Each number is 500 + 40 x the weight over its row's rms, rounded and kept within 0 to 999. Layers, rows and columns count from 0. Numbers have three digits each. The size before them is the row's rms in percent of the matrix's.

# down: layer 2 MLP down (transposed), 768x128, rms 0.13, rows 334-386, columns 0-127
# up: layer 2 MLP up, 768x128, rms 0.131, rows 335-386, columns 0-127
down334 095:519474468466573486482479508419542505429512577523456522594507441504469505510520518500515518469514505471602518554587460447594469467550537488533468505499543493484530540531462493590429533479491553491509504514513515487539535524463494530515486455477478544461483404523506503461541528499525470544540517551498523531466552595457504463464435492452512544411572539541531497441535499510459481489535
up335 097:488439491443561469574485511516544486506492501482452524465510456468531507531533546550481514527504508461408468576532581498483468474511485478415524488516539439508448573452521527546506472517552577482553517495514528487434467474480503541527495486490390552523519519552575525539434432558549511458435520491555446527432476503499505530505524472494483466519511422597525517514509481448575505525511
down335 098:464556509532448463429532525492553592577421557478529489539502479480489480463486418476529475517535530559578564407459487474489453456533466501513485542505475472573512455539478517497497576594566478501502474487530492502467456477511521532484407465451542527517529489467449569510525599411455521532505425548452479529531467535511500523502493510526517521504547477518443507499475500495466483475523
up336 106:538578461473509553498472501552525496465566509565479492483509497509498587540509468506520508515543436517518538537476499445466473485476512510449469536487546476516522587463448503537495529506493557468505491469439570517531426514494499470482568461432498415477481477522447573564542528521487461509534465482518573501449446524504491499409466439517555412552562551612478513507530490456545523458517
down336 107:532420442507434460485555520529522500488526493528478518504506468526550471466516525530499522462534542510478508439492466485458495560523476481468558531488507623446514478499571515529520547577483484540519462506511573449483514505516485568483517491575472495498509409478532512537460439521521499381432564572493480618496514487561514441552544473481499508434511528506543501492526447527543471519442
up337 099:480503480489487592460494338447542531477497413513446477505459495459533531484547532509479453510560446466544506492513513431510524447508486454450512468485491471461515489492492466439484517497513531504523541538469511575475478481551535497424474559529499476519455447411439498470544501586460459453480471496485470511557554526494501490492458477537490488486454455445435463518429423525455525443517
down337 102:535469474452454502472538498448418496578578492523521518480437503498508415415524500492448482460524480528523489495489457545459478477565494445434587533423474543527514486562487466500473490514550452452429479471510511484524490583556502579470474457586516537486489518524472481566568451558559515487469578529485521498483497522460460539483498530561536475475545518505491539521480596548500528505502
up338 105:518494526527508497564447521532468477504568526516468456503477496505576528554449423459581555441495531494473532436482495439510456487464515441491463474503475557452551495603515545506473453523532492502479557511471491516486530591481461557484548514535503537454456499521544510508517473485526559450437497569538485388535512528454467497508495483440548528528486521542516503524479600461415445547537
down338 099:485515525530518507466557501483565512501433457507492516603477462482478457472504528490465447554458432542499536496545491548489509456480586537528542509421542450511506459454480456467487505530526494421479473520484479466493505492516551495549467498430516505519568532533416512513543484478488457493526461462490542580518485462419532521506614498526485511497543460502430532467457423436563578485423
up339 106:493509444478498485520535501456517506496571534556535436539515511467546490471471425535579600465464500514455431404451485484539493541466489528481483476459466467488472558465514533497500493563469582438478497502502458531527474501540496514438521550578547547501541446541468578513548503483509451462559498502462497508593514453552462543476485477431488569510473522478485474497473509459502519491375
down339 104:510498520480488512499490501520392442464473551589500468516455515478478525459548544520497546551611501515557521462545499597514511513524497506428474468538495534547507486453492512517491608532461460523523522445549525517537548531438469512540479503528504438549499572489469566487406511511544513550495415510427554454435532502487492559451530531476491543485463525525536503504492490428514524456546
up340 098:478512489470552536453526575535492434488523461500589514505492524515476474568518530489549500484508498456502537581387529514480435529503525539398516521541568438466490451476519513544548482477485456560520506450427528518424499486543507479543456478400516516465519523540464513483499507537442506482527477379542508478513576489510503457471448470529436464492542525467481533530482479461462492553559
down340 098:499480478506511486569530468464522544506473521486544488487579465565494542564500512516550454568478486440467472439469474513475474489428546501451441438568610464490517472536479526555526468435460506504485503583550453516502522466482515529517516613512534438536528532511484561475543555494516458552514538518579506491478466584515470468581513535541534540531578468475460474513452494508462501512543
up341 090:476555486481541512472496427514468571523516436440499542511485531434480428477484561530478503501485436468490382431480499525474548473493470441486511496500462529542454604563449553504509488589524546512509504523476495528533516443510563472522519555524442546515517543500480491530567494528464455490476441449442552480424531459515467500519573499535497483467413451484531528458471498516529460560548
down341 096:541412496489519527439541520434552507561522614464482524497455577498516470460475426481508505491547450528455501504589567475534514494478463520411507541501490501470511523501531472510490581508501422572508514491499445562542505619448536581558535524565469481540496561503499516527517469501464486548525471517516486515552544450503430484472473511513510542478494568510503447486436477526524494507469
up342 105:496437542489452479480518460488454441504505469499576465480511445575479458528503552549508550518524563481494492587526517499487422541549467555494489451556528455460509528496494490594531502485445514512458466427422471515494489469513466519486573507566557520518496477502574479505450497511527474539408539448532393465527490457493490488493508467428492526463540542500551491399496516514545471534432
down342 108:489524441544517466475480523538482514531546552453511457545482578506497487498542519583505516516485461521543504464436406504419472531451525476482497539489407489523532514529480504461459500533518464548491412482539476551515477458467526432582486454511490567503460528553480509454517448460526462451505454540399490453477505572428468427496516516523571445490538516541446511553457443537520514495548
up343 097:498420545539480477480504497488508476554569462487451520441445478494601551474490480587411494453440437491518482495513490502529390568478503567518517502487474493438483514546493528506450519455481455530520542498561530481423420522534557473380537510530496533515509528505551552526504501495514550487518487506507438581508493522552473532497492479532520539527536529479505513468435476556434462468540
down343 105:448571547486478473511497516463415489509494491493571536562403559568531518490514461435481456471434444502482477491496492530508496520528428625550495515541450547545534454539534513565556480511467479485490485464506486521459508500521501555514481545451513531487477482544441462539460451500483522556479481558525494476460392541536480491498530579467491530483503523518505461441555524511479562405543
up344 088:513503511524512519402496436487458514480589583494419566506523519454440515581505518484499474540466483486519564501436551471454561510517601467569522444501498476508504576548512496489502473499437539517489460522519516505545493492467570529490508576536490430497477465563532459563483471515542508501493510553481519580525471544549520538413524505447511540509506575552496511484462467462562497459461
down344 095:513530461470485510531435534501569475481430488406512489478511455491399513488442529523531457487558466549480460502458452481508404513482513538465453471559505465547454456445521574473508535506528511474513548611494509524511511503479508543597559466494579505554522440474447546475526504480437555493579482510491513456512515542475456521492547461494533489561530547513553472527523518523475537468420
up345 104:569483509514515504495466538528508468473598504506472463485569577485453515504483478487511484505528468491540517461487507575418532491620510506525450471479561586514484518497482580473529435573517493457539558491390472484519548564562512431503466524523470520471497470491530529512565449481479497523411454482520500503475540480561450489508476454508539463464446458467493492453426490491440531542461
down345 104:510435576496522517502485552460532566482458516496457442532471509510486453614498481496480455470520567486436469552500490477498525464504530476438542499480473460405447472506513495450561476464505517437452463594501471471480511507461521506525511528535433502508479470481488493560536556488491480458575542419491533549490490494449532485551454444480421554521530443453450452448485592442480549520489
up346 111:481466468527564447507492485483476463459494453554460510486492440495449572449524542484436587428447440486466491534510593493457537543520497567501565470507467474507500514482476480516549546447497507564480524602494491534551451421507438479523598444551545464491525502442526546472504524459456470564547532496492465522504467525489543530571455485503486438537549450541472483471505524480471517569500
down346 104:514475492518440467518490474471468510556459506492518538458372534446483573485419553571503484520563499567467458561516503443492478496443521494505469484489495478511491483499528459478499528558452458491489508398534517469492547483506482459412419559435484569551455531554493517580511474469506504464393483522518541560527481500551506469462544493545500529448476510481559477525533462512553492496564
up347 090:486490482438483481484504489533529510476557486469526455539504589441543497435533536476508531505522492549502516455483572408521529482531424432530462484507438439487469506519448437496523433516450536480552527494429545518480546474542455518510495479535489472475451510582547479469467513481548480525443530515541533460522523525443477473504579456408438521493611531457501422466527532495557534553491
down347 096:475473472495505476509453554487516474501466492473574540435447457513510513454485544454523546485494435505410528512469497529481478445392459491524496522520462476521496504507563493495453460546524501538417486488528555557460561539505515479524487559600541525562527485457513464456489513526549568529529461519497563479516477483556443520484456566595491478542392498479476463507523477453546522409535
up348 102:491474570460505557502527484466519562588465464491533496501445466496504417468467473475432456479504548499587532456563494477427530495495483543502530534515484486506479475508454507605498556547495594521522516523494527496437431477504494478491513496575480480520496539541534459559489540485402524561559482469527522603545508467457583541435526504518484434502524493445469526464536474463493553513519
down348 094:474503560509489455500469537521543460449536547507459509470442573541473557575521492537529498481482488490456556453491528555528515502517539500599503441469492481401524476507548424467485522437514569484453511557460469508501455476549485466588573516567430541474466509472472487494494543474511562525536507516550554432567537533513456483541486430457427529488533475498490460570532519564511467486507
up349 106:527492494525527504534535582516465498496461496508490497431466491531456501534545489523531601547456492499505519516506487505489546530437562426458584503490417536518439533434598582537452522438512489479558457509535447513541519511543546494481413530491570464472465506463491501523490518499478445529549458434554509482520546552545541549519523537461521549553502530520429424557488519462529464533519
down349 098:527448512500445452453530471537487476452537411532492447474488565497495404475472478469521479417501514439520499423473495434541484457507506523441501458521538518485547396548486484429512469482489480510471476475480585560508508569590483479495543466473452424543539516512486503518447537459469539483484480517492455426507455539489429487508492520497425439483527452476534561493445511557494506433480
up350 099:498466463551561507485508460428410449508505494468372510464476456488480542489514523436500508523449544540537470530466500431551493556472573516460557523471460574473476525492482493428460478560556454535435545462429554472454501529522587460476496508476484483448472452450524556514488458461481560441483497499508496473494467534506517619466514499505535528476539501482495486496518529474511419528531
down350 095:525602528527482495523508527535536549517520516544504477479516539510530544501427539537456544542506443522415506494525528576531516570446465501560544491528446482438539452500455536481575492431516520520508457506521458553530562528497510467519488489551460420534455469505518437501525496444549541565526535506514570520613536506458489467553532475592426477514468470473429535472509515479495521551496
up351 107:496462537542516494521596468542477488514542543583558549513526435510565496585508539594475464521458555560575503512532510485490503444498587520517549496578495533542535526519487513518532532452527505571512501605532454490515491424500543504461513551573517488474451505575511516376549518526552540484520498482542467498510555497476490445502471506474455475533465534520497455549488518491507493477522
down351 102:484490488564481482540515589463455533408519560513535554471510467513456423484500475513501531474455537503497537572479550456530482463488405528445510546456459493486450512526443489444555455496504520509488438467531539476408512533449515494541503489443466555529501476495489571492522498483525492429465442507527522492452491555518571537479490400502486483506590516464498629548525491518530486488525
up352 097:545445486502588544563498529526522530542520492521469564491475562487487466527489520482487562431460439457510523520470484500505539488475474473413452507439500490601426487581517504588471496551457488459496484446474540503488467481528525535482447478501539556502584554520512528487461396544532489408487455458383433513487485488473502475530525506469535518504514484500548457521540480555474454495508
down352 100:457543487512496475532517455500503447509491496469520505489521524487569495503488479460515440500460594443457521517582478523523459505495510390575490546464540521527535601490520454451461437498509465521465463547417410465475485505451517477447513454473529426497520538514450430493494547455432487551451538494481533553529427442482586563449486485432464498482502502487519528486480520554461469507534
up353 099:456474476502500631537451422479436525524478457508414441573489474578514545512537476511477479527547481510494510478544520457497486496556536534465487518590468579512510490485529482486488437526466542450517588408444526516519485549488541442533462495437557551461515527494452438554470471452517477431520487511560527537478480489503517465494537574526529521549475530502510481531496474483481445550546
down353 095:526516554518490457498492520572501521420445474519521504493502483466477485529450433459495459518526471506559460521424496508483512486560488531472386443489515577489532470427522443490479477498515435448465490537544529456533471456522477520432562528483509504539510469596501494455516525598517406470551541526511465457489528550508478534535542515505496417485458460528515418569555510494560551538510
up354 103:529529501505497482525519487502417502414482450505474485487449509490522525477461532528413536485544487445512484410461480464495512513563498483490588402476461522521415484485452543555585436556477461491474539523530507488471434476451451533461527428582525483487485471506508524493523486531465484412513469466494549529546503468463479525578543537452468467396452508560504465463531557487511468502510
down354 106:523530495512495592511456503522486518469500530442412434504566549437500506576499541488426569479479497511420510540505407478585552492560498457441443508545515542532479563441539512567530467468513531520549510538459479500438525450472478449480563505476522441460582515429465541456493500548472541522512513475451491515478481492494487509437490505494478527473486561516568469549495480449542538529536
up355 103:461427408515518507550482417509469459523529532482567518514472468534490506472517349492491565503549496517471444529459483499484490459470539495492574550478502539539546432462499461476558541486483482501528529517503575528524494498506511511446424455500475503470533386542473497471533527481483547483451501477534504511491514471506424471590466460458511548514549518499471476508457525500479416601511
down355 105:434538488435466481463489523500440580487501453554475463449453477459465476552448498513588458480463524551515465474493490397556501518468467496492529484593514505511443533424488519523516558480430426505520490523559552454459514463416490501524556491470557466503457447485485497525473482544478429554514502480547519522495483515507597533480497486523464528528468498545488452514546567422506576515541
up356 097:517456482504471547517530475539480437490496531580526522466452543494565569495532541488576486529512497435445493473460551481541473539419536509539434493474491500457569570547504472598515506464523525560535496492486503476417409535542494454509586465487543516506513532502491460563525479433419522561565495465472513463521520505467533493540484447503511431525504535501548428477523484435473550516458
down356 097:552468523477551528454503523431452516513508477458492494505555478473479504549568457501427455460496480559620476414558541523466536523424454473509517505444549571598429498490465537520507512471443492424473581527482528535523500540492463520526452452507479551539482532537529524496513457493481455515500443504519455525421480496501436551446512482487503488507565511423492509509488473561493583481482
up357 103:491476520502456466527472501487566531546515509448477461541490513516417397530519473409485503453508491494489501532496500499555454468481573474555548499449435578468438506492533476504436496457464507488479510461526499543477504366544549465523540457540513527451462561533454549479545462483400568513483519516547463465467509435501459541502484570509477482499532468532465495581455436544476475492489
down357 106:497523513447503505479457530458477497500528510498487587446499471494545501498521474497518504501489546465511573503533546474509441490500406517558448414462512463514569505627452416527530519508480523526540449500451500536505520496527424487542572513507578529570448519507485545526486428529530505441530571479571464444489558457443505529549474506573474517506462473419480494516445468554504491531530
up358 102:501459550513514537465536454483481505495586478498528522553511513504491487476479489507500555528496484557473519455479572474524475487518450552537473599575505444406523566542464580447533509483443503521555492517479520477525405502432488566459584447495496473544515509514523510474541542470536497534541498463529481458483564456519545487557496524487496451590543488535502444520459629535476524520470
down358 096:490515451468472506540516424484442581485481513478465461527466512523503504447450494461545459503485544451489547529508492545405517520425506490535497434439469548514502473528476437533520449521519491492524489512524514471480525426543509450579503488480527499507486493511536483485557468601469528487429633504475513379507520524503542556511532471497499532476482443462508560505482452408587504518536
up359 104:506475505468516485581548514478488531556562456633544507518454479490512453514469500544519498516403512510526506522537561549433520505429541535513540510578465508508505500478538447576489501457496456555546453531483455518494447409496476492542545416521451440494508526518532498525428472481500496520540541457486506491534469477472569476533429437490498576454543531484542428555482500491545502510462
down359 103:523469565503548497431505526450527564473439513458436457440522471550533478461566519425468479497474443606527468526482530518488477467512506521495458476495561527532499541401508475531492541475534500366488483496456576499488497504485485503449522494515509481514572462475391513486530516507513475473537478467492512552457462514513498530541520558464508504455371536428465512515542528482538467479482
up360 097:482468420457516503585473499526523453467485539488463499400501499457489519499421488525503509499460514549482469507549519459562537502561499497554512474512485543452464433525506618458504470561522503458546504483532456441472448505531490546426511527490451599473416506520467489531447433482540491522537513502510578434497504523495461468469529508527568453479474482417466480537489491424458516574501
down360 098:494508504480525507451467525399503492472516495474534517572494503510508507544550578529481510557503525469508539547419475528550447498476510511480480566551506446483514514497458540457524519476594492554430528528513515503476553472470487444553495497513496545491453563503519449533547561478402578509481548523515449581566487459496517461469513517455508502507523547591529517428463502547520561426405
up361 097:487559569454478455498472549517533551500477495488496477483460465515543498483416439480484491512427423508492425503479545503522516520522464534562565503408474508469495517524492518539565441478531534502564509446511436509495496485466509380450476483549529453483507529556509512459503500461538526481517569435489380511485448473489481460446567538483495420436413531463458505477499492477532483527525
down361 101:553589500477492469495492517446513550487557558437574448537569559454453527452548444494488473546463403477443538492499497515468447477504528529556500497539582503550477489483521469543499509520573445446523513535464471468497398509537473473458492543560511461535432471382461479466471545519514446441505512530538498472518534565524496544519467553481499446521488469518536506566528481521498470499488
up362 098:506532580490530548467451542513512492469482483478475491538556493487514390545504519540482529465559536416466387493525454555489487468515516478507506536455518499451526448499495531510480546510465511428473503445461526597564478478531534508514474408508490579530465547447478508433489557456512505474483503532476441441445477476542490447534489543525470465466488566498424504453515530494497476476390
down362 095:462474488490524503479534496491506422529473489456487578425491565512497458468488465500488510547519542450493503478475554579507483577406474489491522493500489502548461482533552419582465558513497526487512499583537475491539593559453446493463486520562547481500504556492425488510452463484523543504533571511511472480494501551490564520443545547468527560499503560546539536493530444520580593491543
up363 093:503471496455436456430522536486552488465587463443421480463491530542478531494466516528484503442533474478538531508505502483556496455519497558525497480463500441467439510545452497483472454513474503526494474514498496512464412485474497499512431446523543516539473422557563434575560447465408429499499459525508488475572530460476501534477556551449483434499435522502504493424508409493478460432530
down363 093:501520435483526582458424464465483398381507511445461620486530442534451545436472505548461534516516548525431511441447524526509492505476446526464471511544441498487568430470543469546476536515509483533520533512526508516539518545568477553452517446470527459527508527510518425465559452445536554516457513496529456498480503458487552492463533528485504468492511561464534484497468534513465510509527
up364 104:437528495528531508549453459529530562561531501547471519491532573545537518504501524498460471544493549527517517537523569490507510498458516386516494508570594493526543511427526503530522494645508538496511526498433492531475555515563499462472475502540498472538481526489400546495472532483535509471490516515469413500461500513557466458479453551513529545488523516541510525539418550431546527549554
down364 105:444519427466462572484491573543457530553564503528507478502475560508467421419480530484535447451500481487490544509467505485479532491532498524537452511476464520477481446534432474476554448458485521530547511547510522454521530463445462398504445504533496499477537518504508516446549507385536470515364496528510481440541527495467489457530480477464579540540558533523515549484489465515470549502441
up365 075:403465497481427533494520557525562455484493507483489464527458442453499463499458502562472511492506439522470483565499476569481492503430519477485472479480488497513442533501508568500452521556461565494537509439471503529420508518465547539454551512434473483491544476567550500502534480478483597471570444456518443430499554455468507501494530503565540545453426470478508555592450454541456459512515
down365 080:605490457559524479459495500470445468555496491533544479488475533531481484470566534441522401515622544498568497499496498474467544534546435537536533507552527526440516534461561495542572472441511508590527475468506497523530516516516590520529491523492533470474464473486551452465524537470488442500481563522515460529558479527566493499549499503552494486494467488455437461532479600562471511511476
up366 104:447451471572573466490479449465442474505435500494462520431531498503441520516521458481525484388473498484461488462524468497570471492499485544533486574488525558532459471486464458448482440459551523504515445471468561498498505593559509576512489474544461505491497514577529478460467433529452487475499506549489530515441422496549538467585433467490546425472563491532459478467466544532473529491489
down366 105:533477493509500570490496573474534425496576515413498460546454572506454511538437553483590555546508576502535431460483518541470573520532563541488444424507481467473488532438450447557598512523544516525505458517499516532506455456518525500492517509460553533507529406488488489533567429471505569500511438501469514461568519470478533519466493546533462528551510502525481469512474504482496498468539
up367 102:513495464536489514519485530453511483541515517498499464446455483514487438555519475531485421537429564554498533460506535561514497499513526483547508489467468578414487534511504571461513444486542467525501459432541490495410488475495475533504513528454508472452490546488419494489480518524360562518455499453465538507496552477542461520456495533620391521547452508460441488500488518494532556512507
down367 103:511497494467546584497498515464521460544548551537521487499548506544549515493491483543540485518446456412503429531507461495509463483540454542508462525465558496529499456432516551504477519506467495523555557609498476417595506448481477399499534460448451519500510463455496484484469555521528496470468555483509460465506586524556508495516502488475570507528577533552625518504499487516449523542505
up368 100:552474553486521497537479501532473431473451500527450443470500495464520559519539547547503527495457471574517462506536480435525522447464478455549471450479460534490503524538474499558455444530465502579533504498600427547506521472469513471542525466534482470495533500504557469476512472521426455528454457403555537430454528477451507431524568594456547478427460529462497486482534490566522457468476
down368 101:407509464524432561453543457518513570528481500429533515534468504470484417396478500509462428533525471470538532507512533539462438492492461532470511476537588549538452512506563525474515514504546530492497550511485535463474497498505440509559551432422510520491570488473484530484509509471497538531465503492529415481526489577490461507490496517554403603549513540457494502515510507496502543593504
up369 091:468447463530562487524525422527432435449553532491452480475497528515524544475487526462500527479507563482481425511501528464540456490424448542448513502521508552491595472489472398463551510500487550536456547465503558483509552464498467478531476485500474516549495528515556477458562535546539513532539455540457484464439475492506499569512491485573431489497516483503530467499453513418467610539584
down369 092:554533481527503454484525442448472563402484473527455423478570523438538508436489500502415536463494567475425533527563471486481483523470501441502447512543467567497546541522492536513500457464446442505529555489479524464515572475525458444528540469481515478512535479508526505457441512481443413531538496565520564485519498449554533443493523527476525521514443415497572476414536477503514511496532
up370 102:491521469449570469597553467590535479505493471470430562464525495452456540560454563508504543491537500536528536487454469413450466515487529533545524458489500498501538535535503553533468488515497553431520458549471526495487501484538556455442497506501443462474462552459453478477559537516441559471460502484523459566375550543533471513509478513552513536471524556489504550555476524458424503509474
down370 111:483437535513487490433502498557477538460465512530488466535516515503472518478484510559494477542453572492503526542540510476538413515480511466479489532456485539424515535471481526483524455487507520546471454465579492482426514506554510588465534559479585536457505529527473455528576437531481469536537502486497454517541459457423621489578482559515543562486492472448540430503490542501526439421474
up371 108:463505516542567409520493522513472469496500435426545521437447551529497467489455543406535529508529489476538575543514548536480450439534506604532522488473489516477455423436461529510483536509471454457511414512499415518496551478470430531491469518512434531465467527505540506504440543527526439550531505476450440490545574495530483486514468500487425442448519542525443516528465489507497512507456
down371 112:459487474533482470455438557491475506508459482595479513440439462520528522556458449480455504544542516506513514540484479482498509526460489402479516477518433496544462507499476564438537528487509486537498478552574535477509516440528576529449534496531534453430513576533501518511509479514538527457488549489543509456496476451530603448504443403451528435511467441481491497525506441442536498470394
up372 100:482466510519492500545508499474511443555497483505508547516450497416621466530413479496478594470474486506488527519493446521516504542484538463533489469510501490445490454513531499546521516430557502506573462528541458550509480445439481530467515467468486543550475539572547502520529543496555566490573577544534509496515440462520449490505509498588494496493503420532488503453452537527625551541469
down372 101:478530459504471486514444465495572562529482549483494435446575430486425487530535547518523516558594436504511424444421490543454474503516440474499543522478443430489474555488499431508482558525538517524475525468508521484470511540518494517517461473559533478579432497435521442433481481483484481521478544518476545438506555488576483468485607526507526524569498545510479489513458484508491450519459
up373 119:527507547537501465484531539439496483504640443558481465547522508543485479479444463522484474442605471525595497481522510518512418463561455539478516463516444430474472519440469534498514440554456519477489496528513535548480548470526490556479489507467488507548522475510521530426537501530567480466505494514506459426539519475502559522480510500477529484532462514462496445492435384452494542430541
down373 111:524472507504512508394489560532451583501467483504466471492477460462547475502479519460474471454496574471515562509442438491449518530506468480507534471437553607591522550493537518529490511526583557494444472463501500475470484585477472553511482419497525504479558510535490479477512616522475424494457526495534469489474541467494523497479485508556464517453473519505425517563499419578516501481511
up374 106:423471488486545472583398495532510392473457557513452477536535471527526521462498477563529489460498516504491526476492517533505463486488499457535491455419470533549485508522544524501494521515501507477577509498490471493504470446469509533452476446524432438544511502548510463582533504441464532460505429451454488509530438498482542475518535512519474489457402507564419587462451499462439551523423
down374 096:456470473495513417536613507476471463514500466508539558415528533486516576498554478608483472475510492453495456513536509553479524529491565482434486509531523513480463441487545422494517487473492508537550426580480457570513513487480497533540512536527581526532451525473439594520507503539533461568458548535512480457523522493513515507487472407550570497516507500483516457456505500547527513527573
up375 090:482456475462528479492462487505472473471508529511513413470486464513597551489443515510537547523443475531511467493610450498477486514517481521533523445496458504490542484555496565571449535501579457479499490505473502462526519456546442489414534515572483533490512493477484498553538522472505520528543423521475370463459549452461553507489548447453511481470464561455476479491550475603425512503501
down375 095:410480467538421459660561478518452491497481461507468505504529517486468463535531438514486465530475474442439484406462527501554508548489535460495561530457568514527462503470456507483543495543463502524542521557516513528472531539494465417544498543472516447457486486554567532471558469492511504489532528471516537502437517523561486467514505525484524499496474435508469573512515612507514569528486
up376 108:487476515513435482530448508539463449543506541515451462529540522589583440503491509475575505467491458461511488503479474503518485397539468477503411445463450479516478460431530536426566442498439551391531470497446479557591498576536475513492485480503520539508496425508552554468497489498519436485477524480538482516537547457531471478495481519462484498514531492568541515434478541509517513560462
down376 106:512528539511539508599556475496548529484499496531448487421508524454440469515473490534454523471486533483463507432496515501525414520491498525485534533536527494474474554559497432478500475522537529516522493503511495443508509387474584474501547491489520525550421526480500488482481465418431497494470500523500501526491467487481458548426556429513499423500418594495501472577539548482426514413561
up377 107:490524457549574584478456558532573526538548549470488469494504513504598540461460547529551534529466384425532496519474476502522463473569448572511481534509445514532513492513426458409527519524525550518470480562444557489443532522525519564456507467520511491483475595527543494456469466496515482490480503518534507515441559480507497491528472513466538518544501543487525452456419477545447496521528
down377 099:502525484487490525465552478494494437484519518498498454538512517482529563462425461469497419517495537462422471479438459519457501536522504561551472510586549472514585495498474462549451514563448499502510514442479483511497526520587486506455564572495527529549490466503536459552543516523515577499512523497492525566536407454561479440495566592507408523423532509495546544517506540558490509519525
up378 102:494475447504499505523549504518538481532472509540474456493528483526475546476448471472516459529424577503487556439472514514475489526416537504535531550499505493432465553414530437522477480529481462543504550412506532486445536616493468476459526567543502579498498464509560509577504499512580471449566498469526537473497457524527538494455511517459505522464487552576527511471442462454414567481539
down378 103:431443407503488508446521503433523474520426582492536523409535523475541487531506481596563452475512484450565486382395562490476508478548484422538504482464497518494544551525502481570440487499481516460480534491509511429509492484507435498411490487496507502438579520520507498569539503503480490487494517481524461481479551525505527566504484525504525492456495532515502467569498421500480461499485
up379 108:505438510569515452563510454522504532580530444519511440477508476454581436530489524507460533501514490444518499486426506452467523525509553514528578461472424570508424517471488563479458520519530489441520508550538480546588481565521586488571480478597490501462483515478471472450461463491469511424484518498495555533483467553490509444506498462498510495489600534486536438500449508527522440480501
down379 099:522494462516519463505543502479516490417449460537518555523509529548503558490536491520507481523515494438522521492571510562526445504573477531440426483527479507412499523502512520494519519542535418529483490547500502541557481497570479547492496543436506631499525449553454517516444467473578492604543474545519497414534529467525456486480554553531560502537506516473579499538487478429535530529513
up380 107:502431469510501484546551538530568485413463531565511571516522469486527557469452544523555536503441511488521563546488528557519480436552417510486512487552489434525530523549518508496522523500546503464495404469455461457479522565492474486541506491410496543444564523574539463475436480511446500448535508511474547481532486481420452531503522524483491469511504484475493407502389485470500487439497
down380 109:515468454448466555542469509493442549526551419467481501572488556495456450481539487515458487580506511525489534447537462451487518456493560526577517558450522517503517570521449501583503431515498449556482512497531430532492469504500469470475447456512546488506472483607497520538517502445562524555427467510508474494480453498495574497406491508440486512497473446484505466520428531483441587473473
up381 107:539460515499520414570522495460549409518519417499506481466424461443501509466476495499415475429494437517528461487537499471472482462507542493473502496575477511455478554438537558541569472474487491481506480518483528511522523411510510504442459458520477526597438502494543533503507489431519477527512489531498477452446503510583440507498453549483482445536491490461453485466481452624500451443506
down381 109:467490469484427552542383455456496526561485504564525512480535516503454496493539482549498517525488504421436494463529536439493499503519507444466469525516476537463531496533463465456474476533469466520417544543520476490443502458423554513490446536500493535451571472493568526417536546481588433512472486486599555502511528515531451479504502521467509516462455427537508567575521474443537516468463
up382 096:486548455522513485467523561524542574482505436514432541510612518463436471466486524484541563491471537549512491473533571415596438467440467462470509448577497431478479533487544480462508495510545528541478450459487490486547464447471525509472465553508505481530521513577506461545556526483433496389545484440481482499558491526493485553501544479510551481563488516502520524510461533497539547450519
down382 098:527453490502540512450477530533535486555461556531521523462523620526462426547550532500495495481462549433516500506470462508492485554510514519543532471500477518532560527477572441489510526493468465455492533462426461532566541522502471539485456496527478427516501449490454424464537504489508432521506511570568489508531443528511526513435528545485483467547433519524600489514531472559389487443437
up383 096:438475450542528471580529552530532442468513497513553496494561444525501512499482464453522489485595506558519469548482545518501496512568492490477526573483435496506444536494571489569514484489525581515521487461478462522468559547519475436517577462440521548400487499492549499543504503488509476554511394467502513505501486484519420495511493456520458544494494547519471413537485426587512509432475
down383 106:477472456493487520492447532466575531508502512504460524525496456446532502479401500508479472475535522504483551470551485505463458458542485510594512522458445491480507537552532500518434476459494424506492536496496447464526528537527515493499410550558508500565427569585584512511473540509608480444409504538558540504587427538517471482502483441550451496477455487452495445533504489469498488523479
up384 103:528583531460572515506470499626427549478453496538479480446457528478500574470433530460519487500492446537553566480519439521455497496432504596529469519482527536491574490478517500494519476393530524502490509451451575512508560481484489505473549502496479528512496499471530515569495478465510508417563481490442427541508502504483466502532516514601526500571506489465516560491448493522475558498534
down384 099:485433430465502501511529461414529464548551582473478539532494511479525510562505436563506559491551495467541500512536531571482516528484487432472503491434597444489514505520479494379541528478549448535455509501474521534471556488480539436546469497553505485575468548494497586451485533437513465486563540510513443519542483541589495538470483527457463488505443529531519477464515483478476495528559
up385 099:479480495486534449439501457430502465567608454504491462486516526517477445462474567569595506486514447547457523491513539504454472548530472473467511506498517407504453414457525471485606454477470491480468431489425470516480413493447531498442488485499505531487516478516513521581492475565509481542470535520474484532462455436506496511524529522515497453447423520539441510463438541524487539520451
down385 107:486471612535515495521527458561460468577508459567478457557425502496551518489433491439517502496507522506499485506568498502484571492449482488511552407420468442496480490531503541469514435436536522458541557483472505541475582511534496513539445504488537477461583462444505490446503509487478500544514523461487556565598515508562559529528496515507449565540526493548473457474504510537531485476567
up386 095:383483550499452500447482477463482458451459508534498438474496512491524570469559490518554477445509433448544459474493494504471497520486447489474512475513507483571423534516556520473418460531464504510496457478479534485444502559619446524541483530463537460473508489548485473489484537535501460471436488473476477501459581537490507403507568483431550543465516586558499470469493476482445489557523
down386 096:469495516511621536535528385513539517481498439490538465527486499490479449498497475443524464473542602496538497484517489466435553461435553501603504529558477492465456454482544503488543467448489574445470482511432449586485477557530493451528457508432527462499515509488429532479493432482487514502562453450515457465573484463503456488564477494503510560497514517509527527446503526522476482453470